python train.py --norm="rmsnorm" --decay_shape="linear" --train_tokens=611800000
Each number is 200 + 40 x the weight over its row's rms, rounded and kept within 0 to 999. Layers, rows and columns count from 0. The size before them is the row's rms in percent of the matrix's.

# layer 7 MLP up, 1792x448, rms 0.0459, rows 1062-1078, columns 192-255
103,217,148,194,195,250,166,174,213,231,238,168,220,202,88,176,271,222,207,216,232,116,261,180,238,132,237,189,254,135,184,233,159,145,196,248,144,114,184,205,251,169,188,199,239,129,212,173,197,176,164,188,151,214,144,198,199,203,201,261,122,161,148,288,209
099,109,187,189,217,190,207,239,123,158,219,256,204,180,175,198,198,208,202,228,246,283,231,194,224,187,127,154,206,239,191,196,243,209,248,191,227,179,225,190,207,225,263,188,194,232,128,71,107,225,206,137,177,249,228,233,167,269,194,245,190,230,195,184,230
090,142,201,176,204,184,189,160,180,161,260,269,224,263,107,199,178,243,287,246,143,260,188,233,199,255,194,86,198,213,195,192,124,195,205,157,69,171,112,236,138,218,230,121,240,214,221,181,213,119,219,186,258,152,264,151,239,251,183,177,188,200,164,235,223
089,191,166,174,128,135,184,131,167,214,157,195,150,204,242,213,172,225,177,236,153,201,188,141,171,193,166,233,277,177,240,170,195,163,253,211,208,255,283,148,178,223,191,210,211,200,188,273,289,199,218,187,236,229,192,239,160,275,197,176,208,268,182,162,238
079,225,216,254,219,209,233,197,220,215,212,190,194,230,126,234,147,216,206,177,122,225,184,202,229,227,227,154,212,153,167,180,161,193,244,230,193,261,147,231,245,209,182,190,227,223,135,211,217,191,260,257,235,88,222,149,196,161,248,200,158,249,182,176,171
097,271,173,210,166,238,230,179,266,102,221,161,158,140,181,259,213,200,247,147,176,167,225,219,221,122,270,243,180,192,204,177,199,159,147,195,111,154,144,172,202,228,190,181,160,160,178,175,193,179,192,203,295,189,193,215,159,163,212,191,187,184,147,284,156
102,227,160,204,163,245,280,190,189,191,310,237,207,208,173,125,169,178,143,225,116,239,171,265,223,206,269,171,164,254,159,191,153,254,186,204,190,136,201,142,169,203,184,257,246,220,194,157,201,231,268,216,212,160,192,225,190,240,231,231,226,152,167,201,150
104,151,194,171,161,197,179,202,177,159,118,221,100,200,221,146,190,208,194,171,211,188,204,215,131,154,169,228,232,202,221,265,180,200,278,212,226,204,156,183,190,273,166,149,165,233,203,270,116,157,172,197,136,255,261,196,183,188,162,143,226,236,212,292,210
100,193,207,236,275,191,127,284,275,203,207,227,287,232,235,243,241,171,130,275,222,148,218,247,131,232,259,209,154,211,229,246,255,288,128,111,160,143,203,256,275,166,187,238,189,236,249,235,190,136,139,178,261,191,192,240,226,215,133,210,211,242,269,237,140
102,173,145,189,251,182,227,161,174,177,157,150,213,198,216,188,188,259,169,302,165,183,243,213,141,165,244,223,258,207,129,175,175,216,157,160,211,258,214,194,167,215,215,252,162,206,202,310,216,163,209,158,259,223,182,230,204,161,218,157,197,271,209,193,147
100,238,145,149,178,197,227,206,169,199,202,245,203,219,170,160,166,187,199,263,212,191,201,198,224,188,222,165,160,181,236,284,141,235,116,119,230,158,166,132,229,242,150,237,192,145,150,225,185,259,239,239,210,156,189,205,212,138,209,188,281,257,223,189,183
095,146,234,190,211,190,236,267,254,225,251,154,283,205,243,168,143,175,219,161,202,239,264,209,175,239,216,189,263,239,228,167,220,175,229,216,173,160,201,127,272,185,209,140,152,220,145,187,287,226,194,256,183,204,76,190,196,181,196,235,222,194,209,256,224
102,252,173,243,173,155,185,241,204,219,199,189,121,121,131,183,209,223,199,274,244,157,185,112,158,180,216,264,145,101,196,135,199,184,217,144,170,114,191,274,230,176,211,134,265,147,113,172,172,189,202,248,214,180,201,176,154,93,257,249,228,167,181,206,158
099,239,185,270,276,175,237,152,169,239,200,176,101,149,192,185,120,186,192,274,187,226,285,200,163,242,251,242,222,205,236,136,215,172,181,196,216,170,148,172,153,141,242,129,186,208,198,209,139,143,220,197,249,212,193,199,200,200,188,149,167,186,193,155,251
101,260,158,192,220,216,290,227,306,209,212,172,211,112,208,157,249,226,139,204,224,186,199,169,174,169,231,287,159,171,192,165,180,214,242,191,130,214,174,255,258,249,135,166,164,179,221,165,232,182,199,259,185,179,212,202,140,243,233,199,170,174,207,202,162
101,188,310,252,150,245,231,157,198,176,129,170,216,227,169,166,134,187,156,256,149,206,170,233,91,260,195,187,208,168,165,133,175,251,232,218,151,168,194,272,232,243,260,167,219,244,167,222,220,197,193,247,152,246,172,155,211,171,263,289,231,179,228,166,199
103,188,214,176,215,178,201,229,159,175,106,228,160,201,258,173,218,174,197,173,250,281,167,252,194,253,196,242,186,220,203,261,218,193,209,178,196,170,212,173,207,79,186,144,231,209,176,230,132,215,194,194,137,193,206,286,203,178,149,145,92,106,239,263,140
# layer 7 MLP down (transposed), 1792x448, rms 0.0405, rows 1062-1078, columns 192-255
109,189,252,206,229,162,227,208,190,189,155,207,196,223,215,202,240,172,171,235,194,233,182,155,172,224,132,191,185,198,0,225,169,295,150,184,228,191,176,210,186,207,215,254,252,217,183,240,201,222,240,247,220,214,190,153,201,264,225,150,155,198,203,244,244
095,172,212,199,181,202,134,248,217,182,166,255,148,217,186,106,153,234,255,138,195,232,173,223,214,218,187,113,234,235,235,153,175,248,141,227,236,172,181,150,173,204,195,180,226,204,223,133,209,223,169,179,260,203,190,176,214,131,275,199,228,209,167,169,204
095,188,201,255,188,120,251,145,146,215,179,242,248,187,151,230,228,206,177,219,242,201,195,224,215,98,267,146,152,196,256,174,234,252,193,195,177,140,145,183,293,308,202,160,171,199,173,148,177,169,203,186,173,226,222,232,108,200,229,261,221,200,248,168,199
092,255,146,242,180,189,190,182,221,225,194,180,166,275,217,247,217,233,255,203,199,184,219,139,187,157,153,201,231,246,53,239,238,223,276,139,183,230,194,153,187,235,227,199,165,246,172,165,175,202,212,172,273,159,250,199,187,233,136,194,225,250,201,199,251
094,190,231,126,226,197,221,239,150,250,156,200,137,204,254,244,209,228,209,208,83,265,198,171,300,229,158,169,229,154,244,213,160,172,235,297,150,174,197,257,245,202,225,171,221,175,176,174,239,219,259,230,130,151,220,232,229,191,187,192,271,305,166,144,139
099,218,187,202,207,235,203,246,245,165,209,184,162,132,168,217,168,189,224,159,193,224,191,215,156,203,168,226,181,204,0,218,137,312,204,184,191,210,248,192,156,226,216,169,206,173,194,213,221,219,165,208,222,250,200,188,160,136,175,168,162,241,204,163,239
099,235,299,270,179,164,250,225,180,179,172,100,189,254,238,246,210,152,211,215,201,242,152,239,151,139,140,173,203,173,251,215,180,171,252,179,211,193,182,154,236,263,154,194,266,200,230,134,222,235,142,164,214,135,256,219,246,200,182,208,189,254,210,137,231
099,202,173,208,202,179,232,192,227,208,221,274,171,199,180,174,167,115,234,278,188,161,239,167,223,92,168,153,146,223,160,143,156,202,260,183,181,216,178,223,202,261,226,115,219,122,242,228,204,218,205,294,217,155,266,220,219,137,187,189,152,260,142,296,159
087,184,200,209,157,206,179,189,190,202,172,223,205,133,185,203,251,116,205,246,196,173,288,175,148,154,203,167,199,312,213,226,163,216,221,184,157,184,230,208,184,198,214,192,143,218,172,309,196,211,182,168,201,266,201,139,196,133,246,207,191,254,230,228,267
105,164,206,236,166,181,197,191,279,184,159,171,224,197,200,166,175,203,234,131,240,171,199,194,253,169,185,133,183,215,335,204,196,102,226,156,169,153,207,108,212,202,163,277,189,251,184,190,183,199,232,167,194,164,162,204,208,159,254,215,153,198,229,208,190
103,158,219,245,216,140,192,171,199,152,194,242,178,249,261,211,220,251,158,198,110,277,240,191,222,201,151,211,227,226,189,214,236,123,216,228,219,211,210,171,210,165,213,211,134,253,139,218,165,233,219,212,169,154,295,169,183,254,172,172,240,235,248,192,214
099,160,196,180,242,179,246,187,238,164,165,190,169,243,171,247,174,317,258,123,220,164,224,133,201,152,190,198,191,163,171,193,106,271,166,173,247,202,315,207,185,228,173,224,183,208,178,154,210,196,216,237,208,218,195,192,197,144,215,190,162,242,155,164,153
099,201,180,183,185,218,207,220,179,162,155,229,312,222,229,212,220,198,175,233,235,221,172,182,162,210,261,217,157,185,200,292,236,150,230,203,239,210,221,128,229,218,216,112,188,100,285,189,211,241,240,177,195,237,199,185,164,192,176,135,246,182,137,172,206
100,225,132,159,173,218,101,182,197,195,181,206,209,237,203,144,218,146,226,230,214,175,206,236,144,184,110,197,184,94,56,144,216,218,149,256,210,183,208,180,188,152,228,151,147,275,191,203,205,205,227,202,189,195,155,207,245,297,167,272,173,207,198,193,257
109,169,197,166,208,215,217,253,220,181,194,234,154,212,216,235,238,226,175,142,205,173,181,159,186,223,193,204,202,169,0,197,220,297,190,145,177,205,157,173,156,208,159,190,204,129,226,223,181,175,186,215,211,196,211,186,252,192,184,200,213,246,253,203,168
099,164,124,185,211,112,283,165,250,169,181,229,193,216,198,161,185,193,197,246,228,221,185,200,231,236,133,143,183,166,196,187,217,238,168,194,158,155,266,238,203,211,200,174,189,200,149,264,175,232,216,232,203,203,233,212,290,172,206,180,202,237,237,166,282
098,181,167,179,202,205,130,189,271,151,200,184,187,291,193,257,139,266,135,100,162,207,159,171,118,167,162,177,212,166,184,145,102,132,212,218,154,190,153,241,203,215,246,215,217,198,256,233,188,195,158,194,143,225,232,173,259,157,131,254,186,132,198,180,140
# layer 7 MLP gate, 1792x448, rms 0.0488, rows 1063-1079, columns 192-255
099,261,171,259,243,203,167,171,230,216,188,194,190,264,127,194,234,234,243,224,160,96,183,144,234,244,309,199,286,260,245,145,159,192,209,190,221,224,164,140,231,163,142,215,157,228,241,250,190,159,206,265,254,234,86,189,164,191,204,185,239,165,199,273,220
090,185,287,186,210,245,181,240,179,173,225,172,233,175,203,171,256,134,298,187,192,260,249,149,131,247,208,145,268,263,180,282,150,194,182,248,219,222,209,185,179,158,199,200,176,217,192,221,296,271,222,155,196,183,115,207,222,176,277,178,240,192,223,223,180
088,209,240,252,166,193,249,177,249,177,124,184,225,187,193,220,168,120,203,205,155,266,176,143,202,246,241,200,178,260,161,113,158,185,230,227,185,205,249,228,207,226,154,154,197,255,185,159,228,179,199,258,252,109,186,308,218,196,204,176,182,222,180,241,174
089,227,162,209,140,207,119,226,162,177,187,169,173,202,175,139,181,130,162,201,164,152,178,224,101,240,240,175,241,204,246,251,160,129,161,253,160,173,253,196,160,193,181,168,214,221,245,216,214,157,190,188,193,231,220,229,228,124,168,228,235,167,149,235,199
096,177,173,160,202,178,166,185,189,261,185,201,247,165,189,143,211,265,191,283,210,219,216,166,185,217,176,243,276,199,216,177,219,162,237,228,174,228,240,121,168,255,171,132,197,220,217,257,113,153,184,178,271,164,196,142,236,158,202,159,199,181,150,191,278
102,196,262,222,178,162,178,295,263,256,138,160,125,225,204,194,171,200,191,215,104,162,205,145,180,164,224,206,216,162,237,101,193,186,146,213,174,204,213,182,241,204,241,218,144,154,194,204,159,181,165,188,198,183,220,277,190,183,216,209,237,236,172,202,168
102,180,208,254,132,219,141,234,218,288,155,221,156,248,179,141,242,179,232,194,226,194,178,152,118,238,212,181,164,179,246,185,198,230,225,159,231,127,282,198,127,227,195,217,172,229,182,158,144,255,194,180,233,243,175,253,197,190,185,212,224,267,158,194,221
099,185,236,289,281,182,197,231,228,209,185,234,248,230,171,180,178,229,178,240,220,227,170,241,158,241,241,244,235,128,280,261,223,188,177,168,166,214,233,238,222,161,207,205,227,215,244,189,189,163,175,200,261,209,170,243,177,209,194,212,261,250,226,178,181
102,192,123,188,107,231,187,212,226,202,150,161,193,182,229,134,169,172,233,193,179,272,199,176,230,100,197,112,205,204,257,216,222,181,257,136,258,190,191,151,281,203,196,181,233,217,221,184,207,221,243,209,230,197,222,157,205,154,168,192,198,211,174,248,213
092,223,218,76,185,209,180,249,214,245,241,210,168,240,216,240,177,213,150,209,163,224,179,243,223,193,171,233,191,219,214,154,265,210,262,215,220,216,235,179,284,231,173,223,155,226,214,154,221,244,186,198,184,243,217,164,169,165,188,143,293,203,144,188,176
099,220,222,172,200,135,167,248,243,200,195,182,246,150,140,188,247,163,184,204,164,198,168,179,171,275,249,249,239,231,194,122,214,132,227,164,194,135,204,193,171,159,191,242,179,177,190,140,171,193,195,194,243,212,230,211,141,238,153,171,168,268,175,139,285
099,200,233,226,122,207,232,108,174,180,221,143,173,192,149,159,253,222,262,191,282,157,226,185,265,284,232,192,151,218,239,217,153,240,213,154,254,168,169,216,225,206,171,196,142,182,232,145,187,160,122,210,293,178,163,198,244,187,244,244,128,231,206,265,173
100,252,201,210,184,221,257,179,135,279,213,192,118,93,222,235,180,206,166,169,167,213,250,167,168,239,221,210,194,203,231,167,152,206,214,164,203,204,235,178,114,243,241,186,232,182,124,196,141,185,218,216,205,175,225,215,183,156,194,235,208,131,160,183,176
094,185,222,130,217,190,187,231,224,251,254,208,158,152,201,269,181,128,246,222,138,99,222,198,153,193,155,224,206,193,173,149,185,178,181,239,182,156,177,176,211,201,238,181,199,172,212,210,136,239,220,185,139,224,185,199,235,206,226,262,211,193,169,261,223
099,235,229,213,140,205,184,203,229,166,150,188,271,130,210,262,141,123,189,248,163,163,243,212,153,190,202,121,201,187,229,243,149,218,244,207,182,203,189,193,274,182,173,182,189,171,217,220,264,137,239,165,177,210,236,179,259,177,191,266,101,129,179,249,200
101,142,134,228,213,199,247,150,207,198,251,246,226,218,136,179,253,152,225,173,231,180,169,193,188,202,306,248,223,201,151,235,256,160,269,214,186,153,213,269,197,170,184,231,288,205,243,221,193,218,198,172,226,267,169,228,245,167,197,149,246,169,264,208,205
108,270,207,197,154,198,158,211,206,142,222,139,123,176,248,172,186,129,210,172,182,154,238,209,203,240,223,181,211,177,214,154,205,124,202,249,195,147,151,201,131,192,134,212,223,231,122,185,207,186,195,150,202,233,229,136,259,171,242,229,258,167,199,175,171